config.toml
num_hidden_layers = 26
hidden_size = 128
num_attention_heads = 4
num_key_value_heads = 4
head_dim = 64
intermediate_size = 512
vocab_size = 4096
hidden_act = "tanh_gelu"
norm = "rmsnorm"
norm_place = "pre"
norm_eps = 1e-05
positions = "learned"
qk_norm = false
attn_scale = 0.125
bias = "all"
tie_word_embeddings = true
parallel_block = false
init = "normal"
init_std_qkv = 0.0815
init_std_o = 0.00799
init_std_up = 0.0815
init_std_down = 0.00565
optimizer = "muon_variant"
learning_rate = 0.0089
lr_mult_o = 3.0
lr_mult_down = 2.0
beta1 = 0.95
lr_head = 0.0104
max_grad_norm = 1.0
warmup_steps = 200
schedule = "cos"
final_lr_fraction = 0.03
batch_tokens = [16384, 32768, 65536]
max_seq_len = 256
doc_mask = false
train_tokens = 331300000
max_steps = 9075
dataset = "wikipedia_en"
Each number is 50 + 12 x the weight over its row's rms, rounded and kept within 0 to 99. Layers, rows and columns count from 0. The size before them is the row's rms in percent of the matrix's.

# layer 5 MLP down (transposed), 512x128, rms 0.24, rows 148-175, columns 0-127
108:56 46 58 43 32 60 61 59 53 55 67 50 45 56 34 41 65 42 68 37 48 55 38 54 44 49 54 61 74 60 65 36 50 58 55 58 54 66 61 44 37 40 55 62 51 66 54 31 40 52 20 51 42 46 40 52 41 42 38 30 61 61 33 52 42 55 60 57 49 41 46 37 29 51 44 66 38 23 57 62 39 42 48 17 53 34 77 37 51 51 52 55 47 47 48 59 63 81 51 41 93 53 53 51 62 56 46 54 39 38 51 72 59 56 72 58 40 68 59 33 40 47 41 44 51 54 48 50
102:53 68 56 58 33 48 36 45 61 55 55 35 72 38 69 45 52 38 52 45 68 42 74 52 56 55 69 48 62 42 58 62 68 60 44 41 37 38 56 58 43 48 63 59 38 69 48 50 45 55 60 52 45 41 60 27 33 55 51 45 40 57 46 46 57 57 39 57 61 45 69 37 48 62 53 72 59 71 60 24 29 62 44 90 52 47 59 41 57 56 56 45 69 61 38 61 44 51 35 47 75 68 41 51 46 69 34 67 68 68 56 62 30 47 45 58 70 44 43 34 64 42 64 56 47 46 43 55
111:41 31 61 56 46 48 57 27 46 47 57 45 42 52 55 43 62 57 42 45 47 55 24 44 59 43 46 62 50 69 44 44 38 40 47 65 66 49 43 54 44 54 32 47 53 52 55 42 51 39 55 52 24 34 65 60 56 54 62 44 67 54 70 46 37 54 52 46 31 43 55 63 85 37 54 65 40 59 65 40 43 72 57 19 45 30 77 57 61 50 31 49 41 67 54 48 48 68 41 47 55 54 35 39 37 42 63 43 30 39 57 52 70 79 60 26 42 59 53 48 48 60 61 32 64 34 56 63
103:63 69 34 37 52 35 56 69 36 58 25 55 47 54 84 48 30 48 78 57 41 48 68 40 51 50 42 58 33 43 38 44 73 50 55 61 58 46 49 49 67 31 76 54 50 62 54 47 56 34 31 47 71 53 54 57 58 47 32 51 58 53 64 36 56 57 37 64 49 40 64 50 64 50 50 49 45 51 44 55 44 84 46 59 56 42 48 45 66 67 52 63 54 65 56 50 76 45 58 40 43 43 59 54 51 49 61 27 49 51 41 36 49 56 74 85 60 53 36 45 33 54 56 59 41 61 46 48
072:28 43 47 65 46 51 47 65 62 37 59 29 66 49 50 37 19 66 74 44 41 62 50 53 58 41 61 31 42 58 51 63 50 24 55 41 57 40 57 57 41 53 49 38 60 38 66 37 56 36 31 72 46 38 58 56 46 32 52 58 51 48 50 23 55 31 51 64 41 65 34 69 49 39 45 61 43 51 57 54 41 40 49 42 67 31 34 34 54 58 62 19 37 57 59 48 42 27 48 66 53 31 34 68 50 34 34 42 53 39 55 66 55 63 39 57 61 47 47 52 40 47 59 44 35 55 64 44
098:56 34 28 68 31 59 46 41 50 56 56 46 52 42 48 72 57 45 55 49 51 34 38 62 51 58 44 53 33 72 51 33 47 63 58 65 74 54 60 30 36 53 36 50 49 38 38 50 64 50 63 59 56 49 37 61 47 40 63 32 33 35 48 45 63 50 59 74 63 26 27 41 40 69 33 75 60 56 38 51 64 61 59 43 34 62 46 52 67 47 61 53 39 51 39 27 45 68 20 67 52 51 59 53 48 43 64 60 48 35 60 55 64 45 45 45 61 65 56 31 60 55 56 32 48 71 50 46
104:38 38 44 53 42 47 57 44 46 66 53 59 43 49 50 26 62 46 49 44 62 68 47 52 60 45 38 48 58 65 38 46 73 49 71 29 33 59 65 58 60 35 38 32 50 40 69 32 39 67 53 53 49 55 45 64 71 57 56 35 31 48 52 51 63 63 28 54 51 49 57 59 52 52 71 51 45 54 43 45 56 32 81 63 63 47 66 53 62 43 49 37 53 35 72 48 42 67 77 51 57 55 49 44 58 74 44 56 47 17 40 50 65 28 47 43 61 56 51 42 59 38 50 21 52 54 32 41
086:58 40 44 47 75 60 57 37 34 57 53 64 47 50 52 37 52 49 60 57 47 35 66 48 35 54 48 64 49 49 55 46 53 43 50 19 59 46 31 71 69 44 77 63 52 64 50 45 46 61 44 60 32 38 48 47 55 67 55 35 48 37 38 26 48 23 21 37 49 45 47 57 64 32 30 48 54 70 48 44 48 40 65 42 72 36 48 62 68 57 47 35 48 29 50 81 49 44 39 43 57 57 30 36 48 55 41 53 59 48 55 56 36 56 56 65 64 35 66 52 60 58 41 51 49 65 72 59
104:58 65 55 37 56 39 41 52 34 55 54 54 49 57 64 44 59 49 51 52 68 50 45 38 34 55 53 72 53 60 61 56 53 49 52 61 41 48 28 64 58 40 51 53 51 52 40 44 52 79 31 30 70 69 30 39 48 38 57 66 49 79 63 40 56 60 31 30 66 48 54 45 56 66 46 42 60 43 43 44 57 44 57 58 57 66 34 47 64 29 61 58 69 40 52 41 32 54 55 25 62 52 41 49 65 59 40 71 55 43 53 71 45 76 41 46 45 28 51 57 62 34 56 77 30 62 61 58
092:42 52 54 62 47 55 61 56 33 35 65 63 65 56 32 46 25 51 37 57 36 69 33 50 67 27 60 50 56 43 52 55 62 73 39 37 42 45 74 45 47 31 62 40 58 38 34 53 30 64 34 44 56 44 44 61 59 36 43 50 51 47 56 49 37 43 35 56 38 52 47 40 67 47 45 39 63 21 35 39 47 41 27 40 33 44 61 42 60 56 45 67 56 58 42 63 65 59 51 61 49 69 36 78 50 50 27 48 56 75 55 58 61 24 48 26 45 56 66 51 54 41 58 61 50 50 49 39
098:69 57 60 37 51 36 35 40 58 74 45 67 52 60 57 43 61 73 54 56 45 40 43 66 37 41 60 54 47 33 42 69 48 36 56 54 35 41 52 58 31 51 61 54 33 38 58 51 35 57 56 46 65 54 48 46 45 52 47 46 42 42 73 58 45 67 34 53 45 53 55 59 61 36 71 80 46 52 56 74 44 50 47 65 37 48 41 52 55 51 57 41 54 45 24 48 66 34 49 39 25 45 54 45 43 52 67 38 45 43 73 61 38 65 58 63 32 30 38 52 36 28 67 37 72 39 34 30
108:56 38 46 26 61 37 36 41 65 32 50 58 59 52 61 67 37 48 41 58 43 37 72 34 26 26 35 58 51 40 54 60 52 58 38 54 51 25 58 55 53 39 26 67 45 39 30 72 37 45 63 46 60 66 58 48 46 45 41 39 59 44 43 45 48 66 50 44 57 51 51 38 40 40 68 28 49 68 42 68 47 52 47 70 49 66 63 55 37 42 70 39 63 46 53 33 52 44 56 34 46 59 46 45 72 36 54 35 42 51 42 38 32 62 43 80 30 53 65 42 44 32 55 65 58 54 52 50
085:59 39 49 58 47 58 48 43 39 47 52 61 40 59 26 52 48 43 30 48 55 44 45 62 41 41 68 80 53 49 72 50 71 52 30 36 74 45 55 55 35 67 37 37 31 32 53 49 43 49 52 46 51 34 36 45 31 44 65 37 38 40 70 42 61 32 51 56 75 39 56 47 36 44 76 59 52 55 34 53 44 56 56 50 36 23 58 52 52 46 35 54 60 53 15 37 60 35 38 46 58 47 54 41 53 49 58 35 22 50 40 53 48 60 44 42 21 45 34 55 38 44 63 57 61 52 52 48
092:56 45 44 47 22 72 62 37 68 51 71 50 40 62 48 47 36 58 36 59 46 54 42 46 51 60 50 32 31 54 50 41 50 68 42 52 71 49 57 38 52 45 51 47 46 60 57 64 60 60 27 53 46 76 40 48 56 38 33 61 52 46 40 56 63 63 53 32 36 36 49 28 52 72 57 49 59 71 43 46 32 61 69 66 50 42 94 66 35 63 51 50 46 48 39 49 52 44 47 33 53 64 43 36 58 44 48 55 58 55 58 48 51 45 72 40 56 26 75 31 69 51 47 64 54 38 41 52
099:36 45 51 49 35 30 51 40 38 40 56 66 43 64 65 50 56 61 39 37 48 62 52 48 49 67 44 47 58 49 43 56 60 48 62 46 45 38 50 50 27 49 50 47 21 42 74 63 59 32 50 51 63 41 37 60 29 53 58 65 83 20 46 31 50 62 41 56 50 54 43 40 61 53 44 51 60 37 73 60 41 62 53 45 63 56 63 48 66 19 51 43 58 49 52 56 45 41 41 59 59 49 59 48 71 64 57 60 71 47 64 49 36 55 44 52 63 71 43 26 75 60 63 43 49 74 62 62
122:52 57 34 53 44 52 55 59 42 45 52 42 26 47 56 51 52 61 41 36 74 54 53 51 71 55 41 60 33 28 59 39 55 41 34 31 40 82 70 51 63 46 76 42 61 51 48 36 48 37 62 50 48 28 45 49 45 36 38 49 45 72 30 46 45 54 52 46 53 72 58 45 52 44 40 70 50 49 67 63 74 63 72 57 40 54 47 81 40 54 53 49 61 39 62 57 62 56 40 56 63 43 42 64 35 38 45 31 46 52 46 55 39 32 33 40 61 58 27 55 49 27 54 42 70 64 47 45
103:73 35 52 66 53 47 55 59 50 54 44 49 55 40 50 82 79 72 37 72 45 50 48 55 66 48 40 44 47 44 39 35 48 40 56 38 64 54 48 60 51 20 55 58 65 44 56 43 54 63 60 61 56 45 66 34 42 44 41 61 56 62 48 25 63 53 63 50 45 47 64 56 52 48 51 40 49 24 36 64 41 62 58 51 47 40 63 52 44 40 47 43 56 43 25 64 70 68 59 68 41 50 42 66 38 63 45 56 70 46 57 63 47 53 45 50 48 53 37 16 34 32 70 69 49 31 35 42
102:59 60 62 64 36 62 47 57 69 43 61 56 32 58 64 50 65 50 35 40 52 35 54 32 46 52 37 51 62 45 76 57 53 53 48 65 32 37 36 50 46 48 10 52 55 63 42 58 55 65 44 62 55 42 56 37 60 66 36 57 41 57 46 34 50 49 68 64 80 69 62 33 36 63 83 71 58 51 56 55 49 36 50 43 59 44 42 59 53 34 54 64 50 52 40 55 44 29 39 37 35 45 52 56 49 37 33 47 33 43 57 41 54 39 64 54 48 26 54 50 46 29 52 31 46 51 64 32
112:40 63 32 39 55 49 53 48 52 64 48 57 56 30 55 44 42 56 67 32 31 44 65 68 45 29 48 58 57 50 53 57 51 55 44 46 55 76 59 50 50 60 81 39 58 70 57 64 52 54 58 31 63 63 35 66 60 48 46 61 66 45 28 40 59 51 39 58 54 58 72 82 42 41 40 51 65 55 58 44 45 64 47 79 50 31 73 65 53 55 61 65 67 33 58 60 39 51 68 49 48 54 30 32 45 67 47 59 47 52 29 46 34 57 52 58 43 59 42 44 53 65 57 67 40 67 45 57
112:34 49 52 41 55 31 44 64 47 54 47 36 76 60 34 56 57 15 55 73 31 70 47 73 69 54 58 62 42 52 51 64 51 58 56 61 50 49 37 44 52 36 61 54 46 40 38 36 34 46 53 26 48 53 55 42 52 67 34 43 66 38 49 53 58 48 31 55 47 61 37 39 49 58 43 38 37 57 29 40 61 54 40 24 39 59 47 51 59 41 50 42 51 79 39 49 71 37 41 55 47 65 27 48 38 38 35 51 49 49 53 33 44 64 58 54 33 60 35 55 61 61 77 53 50 54 55 73
097:52 47 63 52 58 43 61 71 34 49 56 37 61 50 40 38 66 56 59 46 57 54 43 53 62 44 70 46 43 48 65 40 44 31 47 39 64 29 43 33 49 54 32 26 51 41 61 46 35 72 50 51 22 41 74 34 55 56 71 54 54 28 63 63 63 50 38 79 62 51 39 52 46 48 34 59 51 30 53 53 32 73 40 64 44 55 55 42 38 46 47 46 39 56 54 60 70 58 52 65 55 61 65 55 51 40 30 53 53 39 45 73 71 50 81 49 49 47 26 59 49 43 54 53 65 38 62 51
102:41 56 38 45 21 23 53 64 42 41 38 44 45 43 75 28 69 57 60 48 73 53 50 56 45 64 60 52 28 65 39 50 48 46 51 49 68 63 55 47 42 37 63 62 56 47 49 58 62 57 39 55 25 35 52 46 34 57 63 43 31 59 65 42 47 52 52 43 54 55 50 50 45 57 54 59 31 44 76 17 63 44 43 32 56 69 53 64 49 48 49 76 54 58 55 64 44 36 63 43 36 30 60 35 47 59 48 61 53 30 42 60 58 69 30 41 38 64 48 50 47 55 39 34 33 34 60 58
105:48 56 45 45 75 31 48 65 53 41 43 54 48 51 52 62 64 41 43 36 65 49 65 36 32 55 73 55 48 63 29 64 50 40 52 62 43 47 56 50 65 59 44 39 49 62 36 55 55 39 68 42 51 44 58 38 58 48 55 59 53 77 32 50 65 45 53 32 51 47 47 19 80 72 37 39 38 59 34 32 45 46 34 36 37 69 69 56 52 59 70 48 53 51 35 47 54 42 44 46 44 57 38 69 42 57 51 26 44 73 72 60 50 57 65 59 64 34 54 31 38 41 51 40 35 41 55 49
095:50 61 24 65 63 46 42 56 48 57 39 59 51 52 38 80 47 47 52 59 56 71 65 46 50 54 52 44 63 54 43 77 65 51 39 57 48 47 47 42 47 51 68 58 53 50 63 51 50 46 33 50 49 15 37 32 50 46 54 87 66 39 44 46 52 63 78 59 56 47 46 39 40 40 52 49 52 67 56 44 68 50 56 37 41 42 49 31 54 55 69 51 43 40 61 35 32 51 45 48 67 48 46 36 60 41 45 62 41 38 50 55 33 72 57 46 85 45 47 58 39 62 38 49 36 44 59 82
093:54 56 30 35 67 38 32 61 39 53 39 47 42 15 41 67 66 81 66 39 63 54 45 30 32 40 60 58 56 52 28 59 31 63 34 48 41 72 67 53 44 52 52 56 50 69 43 52 33 45 52 42 54 30 46 50 36 43 59 55 69 33 40 59 57 47 50 50 39 61 48 44 47 41 54 38 62 30 48 54 56 59 50 55 51 51 50 71 39 44 51 72 47 30 48 52 23 54 62 65 52 48 50 55 43 66 52 56 51 32 31 65 39 54 45 64 76 50 62 40 72 36 49 45 46 39 50 61
103:54 36 39 63 52 62 57 45 34 37 40 55 56 47 66 35 35 32 47 43 32 41 36 45 56 60 31 55 42 46 54 37 56 55 42 58 70 58 35 31 58 46 48 36 40 63 76 33 53 42 62 46 53 72 44 73 47 68 29 39 55 59 40 60 56 36 64 71 56 68 49 44 51 62 56 39 39 52 59 67 52 70 77 42 47 54 51 38 50 39 52 53 45 68 45 60 23 52 51 39 60 48 49 42 43 69 54 62 27 30 30 21 59 43 57 36 49 58 61 50 46 48 54 32 55 62 61 33
105:49 41 58 42 60 57 58 63 83 47 60 74 52 48 44 40 50 47 64 57 41 47 37 30 46 38 29 40 33 46 63 50 55 34 36 41 65 49 42 62 57 62 53 58 41 62 27 49 58 41 40 54 50 38 67 63 66 65 32 63 45 44 54 44 35 51 63 57 54 47 40 53 85 52 69 61 43 50 42 50 44 71 53 57 36 44 52 37 45 35 49 45 41 52 52 54 43 35 64 58 40 61 65 64 76 31 38 68 48 39 45 44 45 34 25 33 57 73 52 47 64 62 47 68 29 60 37 47
101:50 52 42 47 52 54 40 51 62 43 49 54 27 40 37 71 48 28 48 26 52 33 62 54 67 47 31 40 69 51 48 39 46 60 40 55 32 46 45 36 39 67 44 68 51 54 60 48 51 59 68 62 53 58 54 38 60 35 45 56 65 52 82 53 44 48 67 53 68 66 77 58 69 40 58 81 60 50 57 40 47 48 49 39 71 47 42 39 26 54 57 47 61 32 49 36 47 66 66 25 51 69 55 40 42 36 52 49 43 40 35 58 49 35 36 55 52 44 58 58 28 38 50 67 48 48 58 31
# layer 5 MLP up, 512x128, rms 0.259, rows 149-175, columns 0-127
096:46 55 69 33 55 59 33 39 42 62 60 44 48 63 44 66 28 49 62 35 52 57 37 40 46 56 50 50 66 53 51 46 48 60 61 47 40 27 73 75 43 61 56 59 50 68 57 60 41 47 44 69 46 42 50 55 36 53 30 41 67 39 70 46 62 55 38 37 49 44 58 60 49 36 49 57 55 65 45 32 22 48 52 76 67 61 49 58 32 34 56 58 54 72 46 53 45 41 47 36 30 60 54 59 31 31 43 44 76 44 48 56 45 33 44 33 64 49 49 51 34 42 57 46 70 30 20 57
112:53 53 52 41 78 60 48 48 50 71 66 50 64 63 26 44 31 82 63 49 55 55 44 46 72 42 39 40 31 38 63 40 41 61 38 52 61 56 42 49 52 28 58 44 64 45 66 58 59 53 57 43 38 50 55 53 22 59 66 63 27 32 47 52 60 50 55 42 57 52 46 53 33 62 50 30 48 62 37 63 60 33 66 50 42 52 36 61 50 52 55 34 30 72 51 48 73 45 42 49 61 38 60 48 49 43 37 45 59 42 40 52 37 33 54 46 68 45 36 59 59 51 40 76 69 37 69 56
104:23 45 35 44 42 35 39 72 55 61 48 38 35 65 54 30 46 33 55 45 40 50 72 40 77 39 52 57 59 66 52 37 42 38 65 33 77 57 47 33 50 54 60 46 37 59 28 36 51 40 47 57 51 71 57 46 45 49 48 46 54 55 55 64 56 57 48 64 47 25 51 66 58 24 21 37 40 58 51 53 50 47 40 44 52 28 46 51 26 53 51 52 44 36 62 46 63 36 64 67 47 46 52 45 50 44 62 66 55 67 46 35 64 48 58 49 56 39 43 53 54 35 42 28 58 61 19 61
077:55 51 48 67 64 55 63 51 53 44 61 59 65 58 46 68 62 57 54 41 58 48 38 62 46 75 60 36 48 58 46 57 42 53 25 39 61 55 78 32 54 58 64 46 72 51 44 59 55 55 31 43 54 35 53 59 76 53 43 48 48 57 39 65 33 49 54 49 51 32 61 37 42 36 62 56 63 28 64 63 49 68 45 74 44 44 69 67 67 37 58 69 45 64 44 55 66 63 45 62 46 63 49 44 63 29 36 64 53 42 47 51 53 57 36 60 75 55 45 57 51 41 82 71 47 57 39 36
092:39 21 41 53 57 60 36 46 80 46 33 43 66 41 32 53 43 62 60 53 56 41 68 58 36 51 49 27 47 82 47 62 42 44 41 49 41 45 55 51 08 50 40 65 30 45 40 43 46 59 66 43 48 59 47 53 52 61 36 31 51 54 44 44 52 63 34 67 36 51 43 39 39 78 30 61 67 43 45 44 70 49 71 39 43 71 40 46 59 52 44 46 62 54 38 61 37 57 60 57 41 34 47 64 49 63 46 54 44 51 32 50 54 45 40 41 59 46 56 43 48 56 48 26 64 44 38 64
099:41 52 48 34 57 51 56 53 48 21 49 48 42 52 50 44 51 77 47 32 49 39 52 61 56 57 70 72 64 52 48 54 21 51 49 41 53 58 61 45 50 55 66 59 46 70 40 46 56 36 53 19 55 62 56 44 37 32 47 64 41 58 40 45 50 61 64 30 66 70 65 51 53 49 27 42 75 33 46 29 35 60 31 49 40 52 34 38 40 57 51 46 59 43 33 73 53 23 52 56 42 57 49 42 48 58 54 67 45 46 41 45 42 60 31 62 86 54 58 58 54 46 40 41 42 65 61 42
085:38 66 56 61 69 43 41 49 68 57 60 58 19 56 67 35 33 63 52 44 42 53 62 50 60 58 43 37 41 48 39 40 45 35 57 60 49 38 88 39 43 60 33 67 42 39 48 47 48 29 44 55 37 55 63 53 48 51 54 39 45 61 57 38 57 62 55 74 41 65 49 83 61 41 48 68 47 61 55 33 38 63 65 63 46 68 74 49 33 51 43 48 49 48 57 41 47 54 44 50 34 34 49 42 53 71 40 30 61 57 56 56 43 33 45 50 53 54 47 37 48 27 54 54 27 42 34 70
104:49 44 62 48 54 69 56 76 61 37 49 25 50 46 44 62 50 54 37 50 55 42 72 41 51 42 72 41 32 36 54 65 42 54 48 48 44 40 69 42 38 62 39 66 67 62 39 48 45 69 65 56 46 40 41 50 71 53 52 36 54 58 55 39 61 52 56 51 46 28 52 74 27 39 48 59 80 71 29 66 43 49 75 55 53 35 68 75 48 48 35 66 49 26 40 61 46 56 37 60 23 42 48 36 52 51 41 44 62 51 53 45 50 51 46 50 59 48 55 42 54 41 40 36 34 51 23 46
097:63 31 47 57 47 46 52 41 20 68 56 57 55 47 43 46 54 52 30 38 61 35 39 27 39 55 53 59 43 82 37 67 55 44 54 42 34 46 48 37 57 39 63 60 55 35 50 54 69 64 60 46 54 24 41 34 54 70 50 45 44 22 44 80 35 41 43 37 46 57 46 43 72 45 37 47 60 39 49 54 50 59 58 47 49 19 31 43 54 65 67 42 46 58 58 40 43 67 45 53 55 60 45 40 56 46 35 61 59 50 27 48 42 43 58 51 58 38 69 56 44 36 31 56 60 39 61 27
094:70 68 51 50 66 62 49 49 52 53 45 33 74 63 67 47 48 54 48 49 51 44 34 41 38 30 70 46 32 49 37 43 83 51 31 48 51 60 55 32 38 31 65 70 62 51 77 46 53 23 61 54 48 36 70 37 50 66 51 45 44 65 51 42 59 63 76 54 67 58 67 43 28 40 44 53 49 46 49 36 51 50 58 38 46 50 44 46 57 64 54 51 63 19 60 42 48 50 63 37 49 39 71 66 61 51 52 53 47 45 47 41 36 48 58 38 40 56 30 61 27 50 45 52 67 65 47 46
106:50 50 46 36 50 48 41 62 65 57 60 52 57 50 55 44 55 47 55 41 60 51 64 38 44 49 80 41 51 52 44 62 33 58 51 74 46 66 51 42 53 32 46 43 41 38 45 62 60 78 70 61 40 66 46 53 67 62 64 64 45 51 64 55 42 44 39 41 67 57 57 58 70 28 43 48 37 43 45 60 38 61 34 53 42 61 43 60 29 52 50 34 44 60 61 33 38 58 32 57 63 51 78 60 51 45 45 40 47 34 72 55 81 65 62 59 59 28 49 41 27 35 53 58 61 65 65 27
091:34 48 55 74 43 60 75 46 78 63 57 30 37 41 51 47 41 53 69 49 44 58 49 47 55 56 69 49 46 45 52 52 50 66 44 46 37 52 46 72 66 53 49 45 66 54 69 59 63 32 51 52 39 54 63 31 41 37 50 46 46 45 58 49 48 54 16 31 40 51 34 56 64 74 43 40 65 44 45 51 56 52 47 57 39 41 43 57 43 36 56 33 59 62 65 33 45 50 53 24 52 63 44 50 45 67 66 73 38 65 42 62 60 22 63 59 59 69 47 68 59 59 35 43 44 24 58 47
100:47 30 44 48 46 43 52 35 42 45 67 46 42 65 49 56 46 62 25 82 66 52 40 53 51 62 50 60 45 32 37 40 52 56 75 53 67 54 41 44 71 41 53 51 73 35 42 53 60 53 41 53 49 49 45 50 53 50 23 55 28 58 52 50 49 55 50 41 54 52 48 65 61 52 70 52 13 62 64 64 77 74 52 68 50 52 35 49 64 53 72 57 67 60 66 75 54 48 60 44 31 42 50 60 54 51 38 49 63 38 51 65 51 62 54 33 47 66 33 55 50 69 37 39 46 45 64 54
093:55 26 57 35 50 76 50 56 44 52 61 25 53 47 51 44 55 45 51 66 55 46 48 45 50 40 66 46 65 65 51 80 60 61 34 75 32 48 42 57 38 74 33 56 37 44 51 45 50 57 35 52 57 60 34 42 53 45 31 53 51 40 48 63 53 44 73 45 55 61 55 45 48 48 24 80 66 56 70 69 52 45 43 76 50 59 55 70 54 48 68 62 82 36 79 56 50 42 52 43 45 47 37 58 65 44 57 50 59 53 53 61 55 50 46 46 57 48 67 47 56 64 27 53 49 54 47 32
106:52 56 60 60 58 33 56 45 29 51 59 45 67 55 50 44 54 68 49 34 50 50 54 68 55 49 55 55 48 59 47 54 71 34 63 45 45 67 71 44 62 51 53 63 55 57 49 44 49 53 46 43 33 50 52 63 59 41 30 58 39 56 47 44 49 53 45 68 56 32 46 61 53 51 68 56 51 52 58 56 74 74 55 55 34 46 59 91 44 47 54 48 82 51 70 51 45 32 36 49 64 35 63 55 37 36 37 46 31 70 34 59 44 52 41 53 48 62 29 81 54 56 47 43 84 60 42 72
097:37 68 50 49 42 64 47 63 47 41 49 60 51 55 49 18 24 51 39 54 53 47 57 59 53 54 64 48 73 45 47 63 61 43 51 30 42 53 65 53 59 78 42 28 22 66 56 57 30 51 49 28 52 57 56 54 54 63 50 65 52 54 55 67 44 41 42 62 63 36 20 46 45 37 58 51 72 58 53 38 31 70 41 60 46 63 56 46 58 41 41 54 46 53 73 50 73 44 43 26 47 33 53 35 37 38 41 66 49 59 48 20 40 45 59 56 63 50 67 61 55 55 35 42 50 56 60 42
107:22 53 41 47 81 47 45 41 55 43 23 51 41 70 54 29 55 42 49 53 39 37 41 57 44 47 51 58 54 55 67 55 57 40 40 41 62 48 70 48 66 62 56 72 41 51 62 55 49 15 68 59 59 57 53 39 43 57 51 52 49 29 41 51 58 36 50 54 39 33 46 77 67 42 43 39 43 78 36 57 29 65 37 45 66 47 51 48 46 50 51 51 67 28 45 50 28 49 55 48 26 36 50 39 59 35 56 46 64 38 50 49 42 71 52 71 61 47 61 63 65 52 60 48 70 52 53 47
093:57 37 50 44 53 83 63 49 54 60 30 50 53 68 33 40 45 65 51 37 44 48 32 26 33 63 55 50 60 32 33 41 33 28 45 61 40 70 39 61 38 55 45 69 43 72 59 77 46 37 58 53 47 57 63 62 46 54 54 62 53 56 61 62 40 63 54 55 58 36 58 46 59 49 76 55 56 41 59 41 31 75 67 39 54 70 42 39 56 49 50 41 34 50 53 56 51 40 49 61 45 24 37 48 60 59 53 85 41 49 45 49 62 56 51 48 42 55 54 49 66 60 62 52 38 50 65 69
120:41 55 57 58 53 59 54 60 49 48 39 11 52 67 42 65 21 37 61 48 29 53 60 51 63 48 71 46 10 57 47 74 31 45 53 51 57 35 44 31 63 57 45 46 49 62 40 58 67 24 47 54 61 46 70 46 51 46 50 51 62 50 44 70 63 33 41 59 59 46 61 52 48 31 48 50 32 50 46 52 54 48 57 30 49 60 33 50 49 24 64 66 36 60 52 52 33 60 56 47 39 40 44 56 68 43 31 56 67 38 51 47 54 57 46 61 29 61 56 50 30 49 68 48 40 49 46 60
096:47 61 63 37 65 42 48 50 54 73 53 65 51 26 61 46 40 38 57 36 33 51 42 31 49 40 38 28 48 45 60 64 45 33 45 41 72 36 73 51 39 47 65 52 34 52 44 62 44 51 59 64 40 39 63 41 58 32 36 48 59 47 61 47 55 56 51 43 60 41 42 47 56 70 27 62 39 51 39 52 34 32 43 59 36 27 56 62 45 65 48 62 69 22 58 44 39 43 57 47 44 46 52 67 55 37 55 55 73 60 66 30 63 41 37 56 63 73 84 65 46 57 54 54 61 58 59 55
097:49 45 37 32 47 61 57 36 46 32 55 27 49 54 39 35 29 46 40 42 42 49 50 47 65 44 31 53 48 48 48 33 61 50 37 56 38 56 39 71 36 57 30 52 49 73 68 61 49 47 30 48 36 52 65 55 46 48 52 50 46 35 44 56 43 57 29 64 50 55 40 61 44 42 56 55 87 58 71 49 16 37 55 68 52 51 31 62 29 66 39 49 63 64 54 65 76 54 37 42 61 66 65 30 44 48 47 60 42 53 47 45 52 52 60 60 25 53 65 46 57 60 54 64 62 37 64 50
100:50 61 51 59 45 55 42 45 54 29 51 55 63 61 40 52 32 42 45 48 58 43 35 56 56 33 32 47 57 31 62 39 46 44 52 36 46 68 28 29 39 49 43 60 62 59 58 18 47 38 60 34 45 72 33 74 46 42 60 44 51 45 56 56 21 40 41 62 60 51 57 58 47 64 58 60 47 54 63 71 57 52 49 63 58 35 46 50 56 50 51 38 50 49 69 64 40 57 56 49 39 55 57 12 65 25 37 55 55 51 56 68 56 51 36 73 63 44 39 47 52 40 40 67 78 64 33 54
104:67 32 53 45 67 49 57 37 44 39 47 53 37 66 58 35 27 61 51 42 55 54 52 54 54 66 53 42 45 57 65 34 52 42 58 48 24 55 53 61 64 60 62 49 42 58 38 33 54 30 42 48 49 40 67 46 57 37 72 51 57 33 76 37 30 46 40 54 64 71 64 63 39 44 55 42 61 60 48 59 44 15 49 44 40 66 42 58 25 31 41 44 41 38 63 59 31 30 42 56 69 53 53 61 60 51 30 50 48 58 39 51 43 41 40 45 29 47 38 37 57 34 43 72 51 44 73 56
098:45 56 65 62 43 60 46 57 56 49 44 37 41 46 50 35 63 43 41 81 56 53 25 47 52 41 44 80 43 63 61 22 70 43 46 45 52 43 37 63 41 35 47 56 55 39 51 43 47 57 67 48 42 56 43 43 55 76 43 40 44 40 59 54 56 46 71 58 54 51 43 50 43 40 51 46 67 56 27 32 20 33 48 53 52 68 59 61 32 50 36 49 31 68 59 49 64 50 39 40 39 45 43 54 39 54 40 48 37 40 25 43 45 59 67 77 39 54 46 55 16 32 37 54 50 52 33 58
100:44 36 47 47 57 17 59 50 62 53 60 45 43 55 55 51 59 37 48 62 63 61 61 37 48 44 52 50 46 50 52 74 30 54 58 55 61 51 42 51 46 48 48 46 23 40 24 42 46 39 43 73 45 48 35 32 60 41 53 42 50 45 53 63 51 43 44 72 55 44 77 64 54 56 57 43 30 62 40 59 69 46 61 23 78 47 50 49 29 43 74 47 42 50 65 58 35 65 72 54 41 43 36 61 58 65 54 56 33 42 49 49 45 46 34 40 36 43 57 29 72 52 56 58 82 38 40 45
123:51 47 53 38 41 71 57 51 31 66 49 36 33 47 56 60 39 53 51 53 45 61 70 67 42 56 63 60 60 56 57 44 40 69 52 41 44 58 43 51 58 40 50 49 49 53 77 70 50 37 64 37 44 78 31 54 35 43 61 61 42 39 49 38 55 42 35 39 27 70 46 56 33 40 45 47 60 40 61 61 57 32 39 49 62 54 44 40 46 65 39 48 55 36 60 48 59 32 41 40 57 41 38 30 27 72 66 51 57 47 63 62 67 68 65 56 54 31 43 45 60 41 46 18 81 58 59 51
096:52 44 66 31 54 41 40 60 51 41 31 52 52 22 52 37 67 78 42 63 60 56 40 48 56 53 37 51 59 59 60 37 47 44 48 42 55 49 66 44 45 26 72 32 29 46 73 49 47 56 38 57 34 50 44 31 47 41 51 65 44 53 51 61 73 55 38 48 54 55 38 40 55 51 48 61 54 59 44 44 48 51 30 60 51 63 55 54 57 12 43 42 41 47 54 63 52 36 67 53 36 42 59 60 59 57 48 57 73 25 47 25 28 77 45 51 59 40 67 74 46 51 60 54 60 39 44 56